{
  "num_attention_heads": 4,
  "head_dim": 32,
  "vocab_size": 4096,
  "positions": "rope",
  "parallel_block": false,
  "beta1": 0.95,
  "decay_shape": "pow"
}
Each number is 50 + 10 x the weight over its row's rms, rounded and kept within 0 to 99. Layers, rows and columns count from 0. The size before them is the row's rms in percent of the matrix's.

# layer 4 MLP up, 320x128, rms 0.219, rows 237-273, columns 0-63
080:57 54 41 57 51 39 51 52 45 41 50 61 50 59 55 62 53 40 50 38 45 77 61 67 42 51 51 32 36 53 45 68 54 54 58 55 54 49 56 49 39 37 60 50 48 54 40 42 50 59 66 41 36 59 57 44 66 58 38 61 47 46 57 52
091:67 50 57 37 50 56 45 66 39 44 41 27 59 57 51 47 56 44 42 47 42 58 51 41 55 41 29 47 46 72 46 38 44 35 44 57 47 50 54 29 44 35 53 38 51 48 61 51 48 40 30 32 50 31 38 65 48 46 48 44 55 24 45 60
087:67 51 37 44 47 55 44 65 55 53 62 71 36 41 39 59 60 45 45 47 57 67 50 45 48 50 55 46 36 69 66 49 55 62 47 38 58 59 48 45 50 46 52 51 50 25 54 47 50 49 62 51 52 47 68 38 48 54 46 30 65 56 45 40
094:51 45 42 54 54 45 33 62 51 34 60 53 64 65 42 52 75 45 63 62 53 44 26 47 34 60 47 55 40 34 53 54 46 52 54 29 55 37 58 45 45 64 46 55 31 58 56 55 49 51 55 49 52 47 40 54 66 51 51 35 63 45 44 58
099:50 48 57 68 51 68 45 47 58 45 62 35 35 30 51 64 55 28 51 39 66 40 57 41 50 46 54 56 56 45 55 71 41 43 50 52 43 53 43 59 63 70 39 35 65 38 64 38 32 54 49 48 46 54 40 49 34 50 60 59 57 41 37 54
103:56 48 42 44 59 39 54 67 48 56 51 43 56 57 44 58 63 43 56 63 48 37 50 45 50 38 36 48 39 53 44 55 50 61 49 46 61 40 51 50 59 51 55 44 52 60 44 48 45 58 44 36 32 42 45 55 41 51 52 37 48 58 53 43
094:48 54 37 41 58 35 63 41 75 49 55 37 52 45 50 47 61 38 51 52 37 41 46 38 54 60 66 44 60 66 48 66 42 55 49 50 40 46 52 45 50 54 38 48 43 49 43 53 43 61 50 32 48 48 41 46 57 36 65 59 50 60 51 57
081:40 36 42 48 47 45 37 48 40 37 40 48 59 49 26 40 50 48 44 56 54 44 58 49 55 55 46 54 41 56 48 54 52 59 51 36 51 52 56 42 63 48 55 47 47 45 55 63 67 40 64 60 61 35 60 43 52 51 62 57 60 58 45 48
083:40 55 61 46 56 49 58 63 40 32 68 64 43 47 55 65 41 52 32 45 48 43 47 62 55 40 47 48 36 49 42 29 58 49 41 62 69 48 52 59 59 37 50 35 56 41 54 50 54 50 45 46 71 39 60 47 53 41 47 58 41 30 42 51
096:51 53 71 40 43 52 51 50 57 60 41 67 64 48 46 46 50 53 45 47 50 47 48 68 58 55 39 52 63 46 28 49 51 43 31 51 47 67 51 66 69 49 30 47 43 49 45 56 57 50 40 44 50 35 52 59 39 51 55 50 46 37 48 36
099:38 55 45 40 48 47 58 27 80 38 42 52 68 68 42 45 52 60 42 39 63 36 50 55 75 39 52 54 57 51 54 44 39 50 60 50 38 42 49 42 37 55 47 48 46 57 45 60 52 44 43 68 34 46 54 46 29 38 46 53 43 48 60 39
109:49 42 50 56 47 47 57 51 32 50 35 35 56 54 59 44 30 43 54 60 60 36 60 54 51 42 47 41 62 66 60 53 56 45 65 48 47 42 34 69 46 53 44 42 65 43 45 60 55 60 51 41 57 40 47 32 53 44 46 56 44 50 52 58
100:46 42 60 26 48 33 55 57 46 41 61 48 60 34 59 48 51 50 61 36 42 58 45 60 39 57 57 55 29 53 53 70 63 47 52 63 57 61 45 54 62 47 47 60 61 47 45 59 52 73 50 50 38 63 47 53 65 32 51 59 46 42 63 59
089:48 65 34 52 38 46 49 40 40 43 40 70 52 47 44 28 50 51 45 45 55 50 33 78 52 51 49 39 57 69 56 60 50 64 44 43 65 42 55 61 44 45 52 63 53 41 33 49 47 47 60 48 69 32 59 45 43 40 61 58 42 39 57 65
080:59 26 59 63 43 65 50 48 58 48 56 55 61 51 62 60 60 41 59 70 45 41 53 50 45 49 49 49 60 50 71 59 51 66 60 47 53 57 65 55 76 70 64 50 44 45 72 45 55 50 44 53 58 64 40 44 57 48 27 49 52 64 45 48
097:47 38 44 51 49 55 41 53 54 58 41 40 39 51 53 45 64 70 45 30 70 38 47 38 48 48 64 34 58 69 58 44 67 48 47 60 58 52 30 62 36 48 51 41 57 41 45 53 54 60 40 53 46 67 36 44 67 53 40 44 41 56 51 51
080:37 42 46 48 54 43 41 44 38 52 55 49 61 53 67 56 53 42 48 46 66 42 36 27 43 46 49 61 43 49 30 42 43 50 55 49 35 38 48 42 63 53 55 66 59 62 52 39 49 43 62 55 49 62 70 54 65 37 42 45 68 54 51 45
100:42 44 55 47 42 39 51 30 48 65 45 58 52 65 43 38 51 52 56 42 53 41 68 61 29 52 47 63 44 61 39 37 46 56 55 56 54 72 46 59 46 63 37 38 55 66 48 60 49 55 53 35 60 47 50 40 48 43 51 46 45 51 51 52
084:47 50 58 42 51 55 43 47 61 44 53 41 53 50 57 35 38 62 60 56 82 40 43 45 55 49 49 50 34 64 38 43 42 73 58 64 51 47 25 59 43 60 56 48 47 45 68 46 63 36 29 55 34 55 37 42 63 34 47 55 53 57 43 36
094:48 50 55 66 67 61 37 47 56 39 52 77 18 58 29 57 55 40 53 44 59 69 53 48 49 59 55 44 43 51 49 44 46 47 30 46 50 49 43 64 45 53 40 56 61 55 48 42 54 58 59 61 51 55 60 54 64 61 54 49 51 41 37 70
090:47 46 55 46 58 52 38 65 33 50 44 50 36 37 48 65 38 30 43 39 64 45 42 45 58 37 61 56 42 54 45 53 38 47 34 45 44 26 41 53 46 45 48 48 48 52 49 59 43 53 42 50 23 35 44 42 63 60 46 48 56 53 40 48
100:48 67 43 48 48 42 63 55 60 41 48 61 60 46 37 64 38 42 55 40 37 41 60 54 39 50 65 40 57 54 28 70 33 50 54 64 50 51 41 57 63 52 67 62 41 44 42 46 40 35 49 64 64 48 68 54 60 46 42 57 61 50 45 51
105:44 36 38 49 57 46 41 62 63 52 33 38 56 58 61 40 56 70 45 30 58 61 51 57 61 59 40 46 32 51 37 40 42 29 37 43 48 61 47 66 51 40 52 67 48 49 46 46 42 55 50 47 41 37 45 47 57 58 57 45 62 71 35 37
083:63 57 37 53 33 45 62 50 49 48 55 43 45 38 44 46 61 41 45 45 43 60 55 59 27 49 38 62 38 66 65 56 51 48 48 36 44 63 67 56 46 53 57 44 57 65 57 60 33 54 55 55 58 51 67 64 55 51 59 46 56 50 45 53
108:42 33 61 48 35 39 52 53 52 51 48 63 61 56 52 56 64 46 54 59 50 65 48 51 65 75 70 56 59 49 38 53 58 49 55 56 46 53 45 66 53 57 64 48 61 42 50 45 31 34 65 39 27 67 53 52 74 52 37 46 52 55 56 60
131:70 69 34 57 58 56 45 53 39 65 63 69 45 42 46 59 55 51 36 38 47 45 65 64 45 57 46 50 19 50 59 51 53 46 32 50 51 49 42 40 46 48 42 55 66 56 44 67 41 55 55 46 39 38 70 47 64 34 50 46 42 37 43 50
115:57 48 42 44 33 76 50 68 68 44 61 46 39 63 44 54 42 55 54 56 47 49 62 50 66 48 65 40 51 57 55 37 43 38 62 72 39 56 47 46 46 56 37 54 31 62 55 35 57 59 41 64 34 60 47 64 55 66 53 73 64 42 49 51
114:45 60 42 31 50 65 39 67 67 45 50 55 55 63 59 49 42 52 49 52 57 42 42 39 63 26 54 45 67 44 63 58 40 63 49 43 48 54 72 36 50 40 52 59 51 57 44 51 41 57 48 56 43 64 64 38 59 50 52 44 71 54 43 69
110:60 57 38 38 46 51 40 49 63 50 41 43 43 52 36 33 49 57 36 79 55 64 48 40 49 64 50 34 68 51 54 68 42 66 47 54 45 67 57 48 67 44 65 49 73 44 52 50 57 64 48 39 53 55 57 59 58 58 39 66 34 56 46 52
087:59 64 41 48 74 55 66 50 42 46 42 66 63 57 26 59 57 58 60 55 44 65 45 52 59 53 34 51 45 43 42 53 52 56 56 58 62 43 44 52 48 55 43 59 51 46 60 59 23 49 40 65 49 38 59 62 50 61 54 66 41 63 63 43
076:50 48 49 69 56 72 65 60 32 64 56 60 38 49 36 59 55 47 44 45 54 41 48 44 50 48 30 48 38 66 33 52 35 54 41 61 59 55 52 61 25 51 57 46 46 63 58 48 57 53 65 44 36 36 45 61 63 53 64 49 56 48 52 47
107:52 29 39 51 77 57 49 55 60 72 61 62 49 52 55 50 74 65 61 41 59 54 40 54 53 40 60 62 52 41 43 55 54 55 50 66 34 33 48 49 65 38 50 58 52 39 49 48 51 62 59 37 46 40 43 36 55 37 63 40 54 57 54 36
102:49 52 60 46 64 55 48 55 35 52 50 79 69 80 56 61 35 52 19 54 58 53 47 58 39 29 48 44 32 54 51 59 52 46 44 60 42 55 56 54 70 52 67 36 60 48 52 68 63 47 37 43 69 65 56 50 51 50 49 52 45 44 51 61
114:46 36 50 28 55 35 51 48 45 65 52 56 75 54 40 48 48 61 69 47 48 44 56 47 60 60 43 52 52 46 56 36 48 43 36 26 65 40 50 54 45 61 48 74 42 43 46 55 56 37 48 37 44 44 42 44 53 50 43 60 73 52 59 49
108:43 43 55 52 49 46 66 45 30 30 59 48 50 59 48 76 61 61 45 55 58 48 56 51 60 35 65 53 53 61 51 49 41 48 26 44 69 59 53 49 28 60 39 59 37 49 52 60 57 43 61 43 38 55 43 52 50 52 75 61 35 43 54 65
085:49 46 55 47 39 48 48 36 51 64 49 45 49 56 66 53 52 56 51 39 41 49 54 50 44 38 39 58 57 39 45 66 63 50 54 48 46 35 53 50 54 50 55 46 35 50 38 46 43 77 37 33 52 47 58 42 59 50 42 54 39 22 46 43
106:48 59 43 72 60 37 56 45 52 56 61 55 51 43 54 46 27 45 59 38 45 50 31 54 58 68 56 52 46 51 40 49 43 39 52 64 53 45 36 43 57 32 68 45 62 42 46 59 56 45 49 52 51 24 52 53 48 47 37 39 58 67 52 66
# layer 4 MLP down (transposed), 320x128, rms 0.202, rows 237-272, columns 0-63
085:56 46 49 55 60 58 46 48 49 50 30 44 49 46 53 58 51 63 58 66 40 37 53 40 28 48 51 47 39 32 45 54 43 77 55 51 29 46 51 53 45 49 58 56 45 62 81 48 51 63 53 47 60 49 75 53 49 43 43 49 45 38 47 56
098:57 61 51 21 44 48 49 57 47 48 38 31 45 31 62 71 49 54 54 46 41 46 67 48 38 60 50 51 56 54 48 52 42 56 62 40 46 41 69 29 36 60 47 48 58 45 48 50 38 53 60 57 54 37 62 38 60 49 32 55 53 43 46 46
090:63 60 40 68 77 63 51 72 56 48 41 46 43 40 39 41 61 47 68 54 49 61 45 37 44 42 63 36 57 44 58 60 49 34 36 37 43 50 56 52 64 40 45 58 48 48 74 46 62 48 60 46 50 45 32 44 43 55 57 41 49 46 45 34
103:52 72 44 44 40 59 54 40 57 55 43 57 43 63 38 75 73 66 52 52 47 50 58 48 50 31 55 62 59 45 36 47 56 47 58 65 72 60 45 42 53 59 51 43 46 47 39 53 56 47 25 52 54 50 44 42 33 56 69 75 41 46 62 54
099:30 69 60 32 51 49 53 36 54 48 45 56 44 67 36 38 60 54 39 51 34 42 34 59 40 42 48 43 43 36 47 41 53 36 42 52 51 51 58 58 55 53 56 53 55 57 61 39 53 40 52 52 46 64 67 44 54 47 50 36 36 60 30 50
103:49 54 40 55 46 53 48 56 57 52 72 51 42 42 73 53 44 60 47 46 61 38 49 59 53 42 43 53 61 50 66 65 64 38 57 53 68 68 47 62 46 45 51 47 15 40 58 33 59 40 37 51 48 50 48 55 41 29 45 31 55 28 61 48
096:73 65 31 72 59 58 60 58 53 25 50 65 53 55 31 41 57 47 72 43 70 50 40 66 54 58 64 35 44 50 45 55 57 49 55 48 50 42 45 58 59 57 43 54 44 63 80 57 57 49 49 50 43 55 42 57 43 57 48 48 61 42 46 52
092:49 52 52 56 49 46 24 57 74 55 56 67 37 49 61 40 61 44 56 69 55 40 45 45 69 53 55 54 50 48 40 36 54 44 37 32 49 56 45 56 58 48 45 72 47 51 32 48 46 62 50 45 37 55 45 69 64 49 50 53 34 43 43 46
089:52 39 44 55 38 64 37 49 50 61 45 46 68 38 57 41 43 34 64 64 39 46 35 56 44 58 52 53 49 53 50 61 56 66 60 54 68 57 34 48 60 53 53 45 58 59 46 58 39 64 52 57 65 47 42 66 53 50 62 41 64 61 54 39
101:58 49 45 48 38 58 52 45 53 48 39 60 46 50 43 57 76 46 38 55 29 40 47 53 64 51 35 44 57 61 55 46 57 47 49 39 50 72 54 57 64 50 65 38 50 61 57 46 40 45 69 46 58 32 54 45 65 49 60 53 60 34 41 41
099:45 53 39 63 59 47 59 56 51 40 44 41 30 66 32 55 63 63 69 57 52 38 47 39 61 38 45 14 51 60 65 52 40 46 35 44 60 46 61 53 56 58 56 54 44 56 49 59 44 33 49 50 53 45 64 57 53 45 60 58 45 48 59 49
115:50 47 70 68 42 54 50 58 37 49 51 46 35 42 63 29 53 69 56 32 51 52 35 73 38 46 44 56 41 51 55 46 58 44 52 55 51 48 39 54 54 44 47 35 61 50 72 68 46 59 45 48 51 56 54 50 51 56 54 39 39 48 71 53
097:55 37 44 52 67 44 56 52 55 47 53 53 34 55 50 42 55 50 58 56 68 56 53 57 57 57 50 54 51 60 40 43 41 51 46 53 43 23 74 65 60 41 45 55 56 31 65 54 50 59 51 46 53 64 42 44 44 49 32 55 48 31 42 47
094:38 41 64 41 45 34 61 53 51 45 53 45 53 65 47 42 53 46 77 63 43 55 47 49 44 50 53 52 60 62 56 31 19 45 44 69 51 48 64 59 54 42 41 53 47 33 63 50 69 54 41 58 54 36 50 52 49 50 45 54 39 28 32 47
082:63 47 47 51 42 45 42 30 60 46 61 38 48 37 54 47 55 44 65 67 74 46 52 57 51 38 61 57 52 40 50 58 52 58 51 57 43 58 35 52 53 57 32 46 56 54 52 54 51 45 43 42 47 43 40 68 47 26 38 53 50 51 42 60
098:57 49 43 63 36 53 41 58 57 30 41 57 63 50 42 48 72 42 50 40 63 52 48 48 32 39 35 58 53 47 55 48 54 46 59 54 49 52 35 32 43 53 38 47 62 64 59 43 39 48 53 54 44 32 47 44 53 50 59 52 42 62 41 70
080:47 36 42 65 56 62 54 42 57 39 48 49 42 40 47 66 58 57 50 61 58 39 19 51 51 40 75 58 39 44 47 43 53 72 38 68 66 43 48 53 39 66 52 46 46 65 50 42 49 52 67 46 54 57 53 52 41 57 44 38 50 38 51 49
105:34 52 54 51 35 38 50 50 63 46 36 46 61 54 51 23 38 57 59 60 58 58 59 49 72 33 35 38 64 58 53 45 63 59 40 49 42 61 52 55 44 38 59 41 45 50 58 48 50 40 39 36 62 37 42 43 43 57 52 61 44 34 36 36
092:34 42 40 48 39 67 35 59 56 43 48 59 53 45 54 57 73 64 44 49 53 52 36 55 40 43 53 46 70 35 49 54 48 49 57 46 52 69 64 54 40 53 38 61 40 49 59 59 50 44 53 46 52 44 55 56 58 46 55 47 47 58 63 48
098:46 60 60 48 62 28 52 54 55 56 41 64 55 42 55 57 52 66 64 54 66 53 50 62 47 47 49 52 51 62 44 63 67 45 52 41 41 52 51 67 51 74 49 56 58 39 46 56 69 40 62 47 49 50 52 45 58 40 48 49 65 52 62 47
095:56 50 45 55 53 64 58 45 59 54 49 68 34 48 59 44 36 45 53 70 47 49 64 17 55 58 44 41 53 41 53 60 59 36 42 55 39 30 61 42 53 47 52 48 59 55 56 48 37 47 49 39 56 55 51 38 53 43 55 49 53 52 51 56
100:55 36 44 58 62 46 69 47 45 50 57 43 58 33 66 48 71 49 39 42 50 38 72 55 66 52 54 39 48 48 65 45 45 52 42 29 54 52 45 51 53 42 45 46 33 62 39 54 35 43 47 59 49 54 34 59 53 45 33 29 70 48 38 65
105:39 52 40 48 39 43 59 54 67 66 56 51 53 52 44 40 46 41 45 43 48 51 54 50 54 48 59 56 48 52 36 49 50 47 76 39 45 45 37 55 49 58 54 39 56 48 53 51 49 47 38 40 38 52 60 23 79 51 60 52 57 48 48 51
091:59 55 31 65 45 66 44 52 50 44 63 41 56 52 52 56 51 50 57 61 61 47 49 57 50 48 54 45 39 49 51 50 54 70 59 51 59 73 56 52 51 43 49 50 52 56 54 65 34 39 70 37 53 45 59 45 35 25 51 36 45 46 45 54
104:45 47 57 35 30 26 32 67 57 46 53 60 51 54 41 38 36 54 49 52 45 77 71 47 69 44 53 52 40 50 50 53 40 51 50 46 36 55 54 53 53 41 47 50 50 43 42 33 51 67 52 42 50 48 46 35 46 40 56 66 53 59 34 54
115:46 60 38 45 41 44 44 45 46 36 47 46 63 57 38 61 47 27 45 30 44 35 63 58 61 51 44 49 70 56 45 48 59 59 46 25 41 61 51 62 55 62 59 45 50 55 60 46 48 56 48 53 52 37 63 55 69 45 45 32 35 50 55 48
108:48 27 62 39 52 50 52 49 48 55 51 45 52 39 63 58 43 42 45 55 45 46 56 43 45 53 49 53 70 41 43 45 49 54 39 62 65 54 53 63 44 48 47 45 39 49 41 52 47 43 46 63 64 38 55 70 60 46 30 47 18 31 52 59
108:46 44 68 49 49 63 47 44 43 61 56 63 52 52 48 44 56 53 43 41 39 46 49 39 46 49 41 40 44 54 68 54 57 44 44 67 46 30 35 75 51 57 40 63 49 52 63 50 47 63 68 54 65 35 50 67 67 55 52 50 44 54 42 41
105:36 34 54 59 49 39 45 53 42 52 58 51 63 54 56 73 41 49 57 74 58 38 53 42 31 43 65 46 59 36 47 65 63 50 67 56 46 69 47 45 54 57 32 58 30 58 39 63 48 57 70 68 44 48 49 30 58 54 51 50 48 48 49 60
091:55 64 54 30 48 55 66 60 65 36 36 72 53 46 48 45 34 56 62 51 31 61 53 49 57 50 57 50 51 49 38 48 65 61 52 69 47 43 43 52 58 44 56 39 68 44 52 53 49 45 49 58 52 28 68 41 62 52 63 67 42 53 55 40
086:33 53 39 67 43 54 39 56 37 44 50 35 49 46 37 53 60 39 44 49 65 54 45 46 39 36 51 45 25 62 41 69 62 37 52 43 48 64 65 64 53 56 59 71 53 48 60 28 39 55 49 62 42 43 56 46 58 67 56 48 57 53 56 72
101:48 54 55 48 30 45 55 52 44 37 48 29 68 57 45 29 56 59 63 67 40 43 48 52 41 52 65 50 46 41 52 53 39 49 49 61 31 44 57 44 48 32 35 64 58 49 54 40 37 52 48 51 53 59 48 59 48 42 45 40 34 48 45 51
104:51 28 53 54 47 48 62 49 53 62 51 67 37 31 45 53 43 33 42 62 31 50 61 39 49 53 53 55 60 63 48 35 56 35 48 50 46 47 52 52 41 50 33 55 59 56 44 34 32 45 35 60 41 48 56 70 48 32 50 50 46 30 52 44
104:50 58 43 72 58 50 36 55 63 34 57 38 63 53 35 75 49 36 48 62 50 44 47 49 48 52 79 57 69 40 47 47 52 58 40 42 54 49 48 50 48 66 47 63 68 52 67 55 60 56 49 52 68 43 66 50 60 40 42 47 42 55 56 48
104:46 47 55 58 53 65 46 52 50 42 30 47 44 48 40 34 63 47 58 59 49 53 53 57 76 33 57 35 37 55 67 63 30 62 38 48 43 46 48 49 48 55 47 68 59 57 55 48 36 51 52 49 55 58 65 61 35 47 57 61 61 67 56 42
094:53 55 45 52 69 36 49 53 48 52 38 55 55 57 51 45 50 61 51 57 29 27 43 50 51 50 56 52 52 35 51 45 57 41 48 60 59 44 31 61 48 29 60 58 49 50 60 56 53 52 48 31 43 43 73 50 55 52 31 63 48 46 63 58
# layer 4 MLP gate, 320x128, rms 0.229, rows 238-273, columns 0-63
099:60 38 53 36 49 49 43 59 64 61 61 48 40 55 46 59 53 45 47 42 47 40 56 51 51 53 53 31 30 41 51 37 57 42 51 56 50 61 44 20 62 55 62 28 50 50 44 34 30 44 58 34 53 38 58 61 49 36 51 43 53 42 57 39
088:52 47 50 57 50 40 52 46 43 32 50 50 44 52 67 53 53 46 45 37 34 54 51 35 55 59 64 57 65 54 39 43 52 24 47 20 58 43 47 64 65 46 44 44 51 32 41 32 55 65 66 57 41 68 53 41 48 46 58 58 44 54 46 51
097:54 41 62 40 48 40 50 49 53 70 48 67 65 54 45 43 69 46 61 51 42 44 32 35 37 50 29 53 53 63 57 73 50 54 79 34 58 45 57 54 67 49 51 43 45 50 69 43 43 64 30 43 54 46 48 62 72 49 49 47 57 53 63 44
096:56 52 61 77 55 60 40 41 43 36 38 40 33 33 57 51 59 25 40 41 48 45 51 49 53 48 42 47 49 39 50 55 62 55 56 51 37 45 42 56 56 64 58 44 51 56 54 48 31 62 60 33 52 65 35 54 38 54 58 59 47 43 39 68
102:46 52 66 61 44 47 39 35 41 39 52 62 31 46 59 34 45 49 57 33 32 58 51 74 33 57 57 39 42 52 57 40 52 53 59 49 40 63 48 31 45 54 47 46 54 49 51 45 33 53 49 61 67 47 63 56 52 48 48 62 45 44 62 55
094:49 65 41 54 62 64 39 65 29 60 39 60 45 35 59 51 30 46 54 46 35 47 51 50 61 39 49 44 57 54 51 48 49 69 51 61 55 54 55 47 51 43 50 54 52 58 38 49 33 44 55 49 44 65 44 68 41 44 44 55 47 61 45 44
095:51 46 67 35 58 48 41 58 46 50 47 57 62 45 28 46 59 48 32 46 50 53 40 39 43 58 52 40 47 37 52 50 53 62 61 41 51 43 27 56 47 45 65 52 53 69 54 46 54 31 56 63 58 54 52 42 52 50 59 59 51 53 38 48
084:52 48 76 45 42 55 45 50 40 68 60 79 50 53 67 42 38 53 57 60 49 70 44 58 52 46 66 43 49 53 45 62 45 44 62 58 54 67 48 46 55 76 48 50 61 67 41 41 49 60 59 50 50 63 45 43 44 61 56 56 45 57 59 33
099:55 57 49 49 39 62 54 47 44 44 29 61 57 58 50 43 40 54 53 49 49 22 51 76 48 71 47 50 64 60 57 33 63 62 54 37 58 55 42 47 51 48 62 19 48 54 48 50 59 50 59 52 45 60 46 57 55 49 47 61 63 22 44 47
099:52 55 55 47 56 37 54 28 42 50 44 28 67 61 61 56 49 50 41 53 59 31 59 56 29 42 42 63 57 56 51 49 44 56 49 56 66 68 44 74 61 26 54 38 52 43 55 41 52 62 43 46 32 44 51 41 60 52 64 66 46 53 43 48
110:58 47 51 62 55 28 62 47 55 65 61 51 63 57 53 37 45 63 49 59 62 46 57 44 58 56 20 58 63 51 47 53 40 52 49 48 61 34 47 63 41 53 51 50 46 59 41 48 46 48 66 21 43 45 41 37 54 43 61 53 57 56 52 47
089:44 42 65 52 42 43 47 51 54 38 50 43 65 41 31 43 53 46 57 26 50 61 61 52 56 43 49 58 56 56 40 50 65 46 36 30 50 44 49 56 59 50 48 65 46 50 63 50 60 46 40 57 61 36 51 50 52 67 47 61 38 39 43 47
088:62 50 54 53 63 66 51 54 49 62 40 47 38 39 56 61 37 45 34 52 33 27 57 43 29 55 47 49 52 33 66 48 54 41 69 44 36 63 32 51 61 52 29 53 50 47 58 31 47 44 46 44 40 44 60 41 59 64 47 59 46 57 65 32
080:54 31 57 43 42 72 40 42 42 48 42 52 51 33 67 57 46 31 39 36 43 52 47 41 47 46 30 42 51 33 50 54 61 44 49 26 42 43 49 50 54 59 66 52 51 58 66 59 53 52 44 48 38 57 39 45 60 47 54 33 33 61 44 46
093:62 56 49 38 50 30 50 52 65 41 48 54 58 27 44 42 50 47 45 53 44 50 57 57 36 53 52 56 31 44 33 51 42 48 64 41 49 47 39 54 57 44 34 44 63 49 47 47 48 48 50 48 71 41 68 66 46 62 49 71 55 46 33 77
081:59 53 54 61 59 46 32 60 56 52 44 46 66 49 45 66 57 49 59 50 45 51 61 59 20 30 55 56 54 33 37 56 43 54 37 37 43 49 48 54 60 59 56 41 57 50 52 57 48 57 55 59 56 51 40 60 22 40 36 53 47 51 43 42
103:76 57 41 45 48 62 44 53 44 28 49 54 40 40 67 49 74 45 57 53 55 65 40 56 68 44 60 62 55 62 48 59 51 59 38 62 47 51 42 46 25 52 40 49 54 49 63 66 56 40 42 33 70 25 48 58 49 52 33 60 52 38 62 49
086:49 39 44 47 52 39 65 62 47 58 35 50 50 48 51 38 43 47 43 59 37 47 56 46 45 53 36 60 55 43 44 52 62 47 49 44 34 46 50 27 51 57 40 47 44 50 44 69 56 57 51 44 64 59 53 56 59 51 58 34 75 40 33 63
086:47 41 48 51 44 52 45 57 47 48 47 37 30 67 63 30 50 60 51 32 45 40 47 53 44 35 57 60 39 40 54 45 43 35 36 52 37 30 63 44 53 39 47 48 42 51 61 51 47 64 62 40 47 56 61 38 35 65 49 64 47 43 50 42
093:69 57 54 67 56 39 42 55 45 46 48 52 48 45 59 26 64 18 50 50 55 57 65 49 63 57 50 51 34 45 60 54 50 55 58 42 42 49 65 53 58 57 41 72 57 30 49 52 42 48 57 60 46 44 54 48 48 62 61 51 35 43 52 47
102:34 53 37 51 59 37 53 56 38 35 35 61 51 64 46 71 44 41 55 38 48 52 41 52 65 42 47 55 40 42 42 47 43 49 48 42 51 44 42 66 65 34 54 54 46 68 49 48 42 58 38 49 61 33 63 65 57 56 39 43 59 39 62 57
098:58 56 41 36 50 64 34 44 55 31 46 54 42 70 53 65 45 53 44 62 56 48 71 50 40 53 73 61 50 72 52 55 61 51 62 66 50 55 44 50 61 59 44 48 51 57 43 41 49 53 57 59 45 72 52 56 58 52 33 31 50 45 55 46
089:69 60 48 50 40 52 47 53 24 43 62 50 39 36 52 61 43 27 57 53 57 42 55 49 45 41 56 50 43 59 59 62 41 54 66 29 71 71 64 45 45 44 48 49 48 62 34 47 31 51 57 42 44 52 54 64 48 48 54 49 55 40 37 58
110:61 54 44 56 48 57 47 45 47 50 63 36 50 45 41 22 47 49 38 39 51 47 28 41 58 66 55 65 58 65 39 45 37 51 60 52 46 44 43 39 57 43 61 39 58 61 40 66 54 42 56 40 48 53 51 55 43 41 65 48 37 58 44 45
123:37 56 46 51 52 61 48 47 45 41 36 50 46 64 66 55 38 56 58 40 34 41 45 39 34 52 49 58 47 54 54 32 63 49 49 60 46 45 40 54 46 47 46 29 65 81 63 58 42 65 47 37 53 41 70 50 54 54 45 48 48 42 47 51
129:47 46 45 42 46 39 56 44 52 44 57 65 56 49 37 52 57 33 54 35 53 59 37 41 40 58 52 36 33 51 59 56 59 58 44 51 45 44 41 49 34 44 63 31 62 53 70 52 48 49 36 48 44 45 44 27 47 64 53 33 53 65 51 56
103:44 54 56 48 53 48 41 56 66 37 60 58 55 44 47 63 50 65 40 49 69 48 49 39 52 51 52 75 50 31 52 47 44 57 48 48 38 43 45 37 28 40 48 33 54 65 43 55 24 54 45 36 39 62 51 48 46 37 40 62 75 54 59 59
100:44 60 52 62 59 54 48 50 60 55 48 60 69 44 56 52 40 67 63 53 69 35 52 49 31 46 56 51 49 43 56 55 67 48 51 53 37 64 58 57 57 58 51 59 57 56 51 53 50 56 46 41 50 37 60 48 45 63 46 50 58 46 50 62
085:44 42 33 51 51 56 53 46 28 54 60 53 46 49 75 60 59 38 41 42 52 52 67 57 51 59 53 50 56 41 55 62 45 63 58 49 37 41 66 57 53 42 63 49 49 50 38 34 66 50 43 40 38 69 45 37 34 26 56 35 60 54 62 35
084:54 36 49 45 40 32 40 45 64 71 55 55 52 56 45 39 63 66 34 47 53 66 57 51 42 44 50 50 43 62 50 39 52 46 56 49 55 57 45 40 78 48 39 46 48 62 51 51 46 47 49 41 62 40 71 48 51 42 58 51 65 51 51 58
115:65 71 50 76 77 61 63 47 49 45 55 43 55 42 50 44 58 38 53 64 61 52 42 39 64 56 44 56 55 56 49 61 50 66 55 50 46 41 54 52 62 56 57 48 46 61 60 45 61 45 50 29 47 42 48 43 39 49 50 39 49 54 47 40
094:53 38 58 50 63 44 48 32 54 58 54 62 54 52 70 49 26 39 29 43 37 66 39 45 51 41 54 45 65 64 59 58 50 49 40 55 47 56 58 67 63 57 43 48 62 66 44 75 34 48 33 66 41 54 68 60 47 50 66 38 50 39 33 45
122:43 40 43 55 42 37 59 50 51 58 57 51 43 51 39 62 54 36 48 46 45 62 51 31 44 53 53 38 58 47 55 52 54 64 30 63 69 44 39 32 46 53 59 49 56 39 52 41 45 37 56 41 51 42 65 44 37 49 43 48 36 61 52 47
100:53 59 58 50 53 50 52 50 58 70 25 47 54 62 68 38 56 54 67 57 56 43 32 53 28 50 48 59 56 51 46 47 47 58 74 56 67 44 42 71 49 64 45 56 57 39 60 40 38 44 46 38 47 35 42 38 42 48 33 46 53 43 56 51
093:62 41 52 60 36 63 50 73 61 47 61 48 43 48 51 51 54 49 43 42 54 70 49 42 44 69 46 49 43 57 70 58 43 53 41 66 59 68 26 41 47 29 48 54 62 42 40 54 34 49 69 53 52 40 49 51 66 64 53 55 61 52 50 55
108:48 55 58 56 48 35 56 74 55 67 54 46 71 28 51 65 32 66 37 39 43 47 48 57 36 48 37 57 47 54 52 57 60 76 46 38 48 58 58 47 38 49 59 61 56 52 67 46 46 55 52 26 51 51 20 51 59 45 45 49 57 62 39 40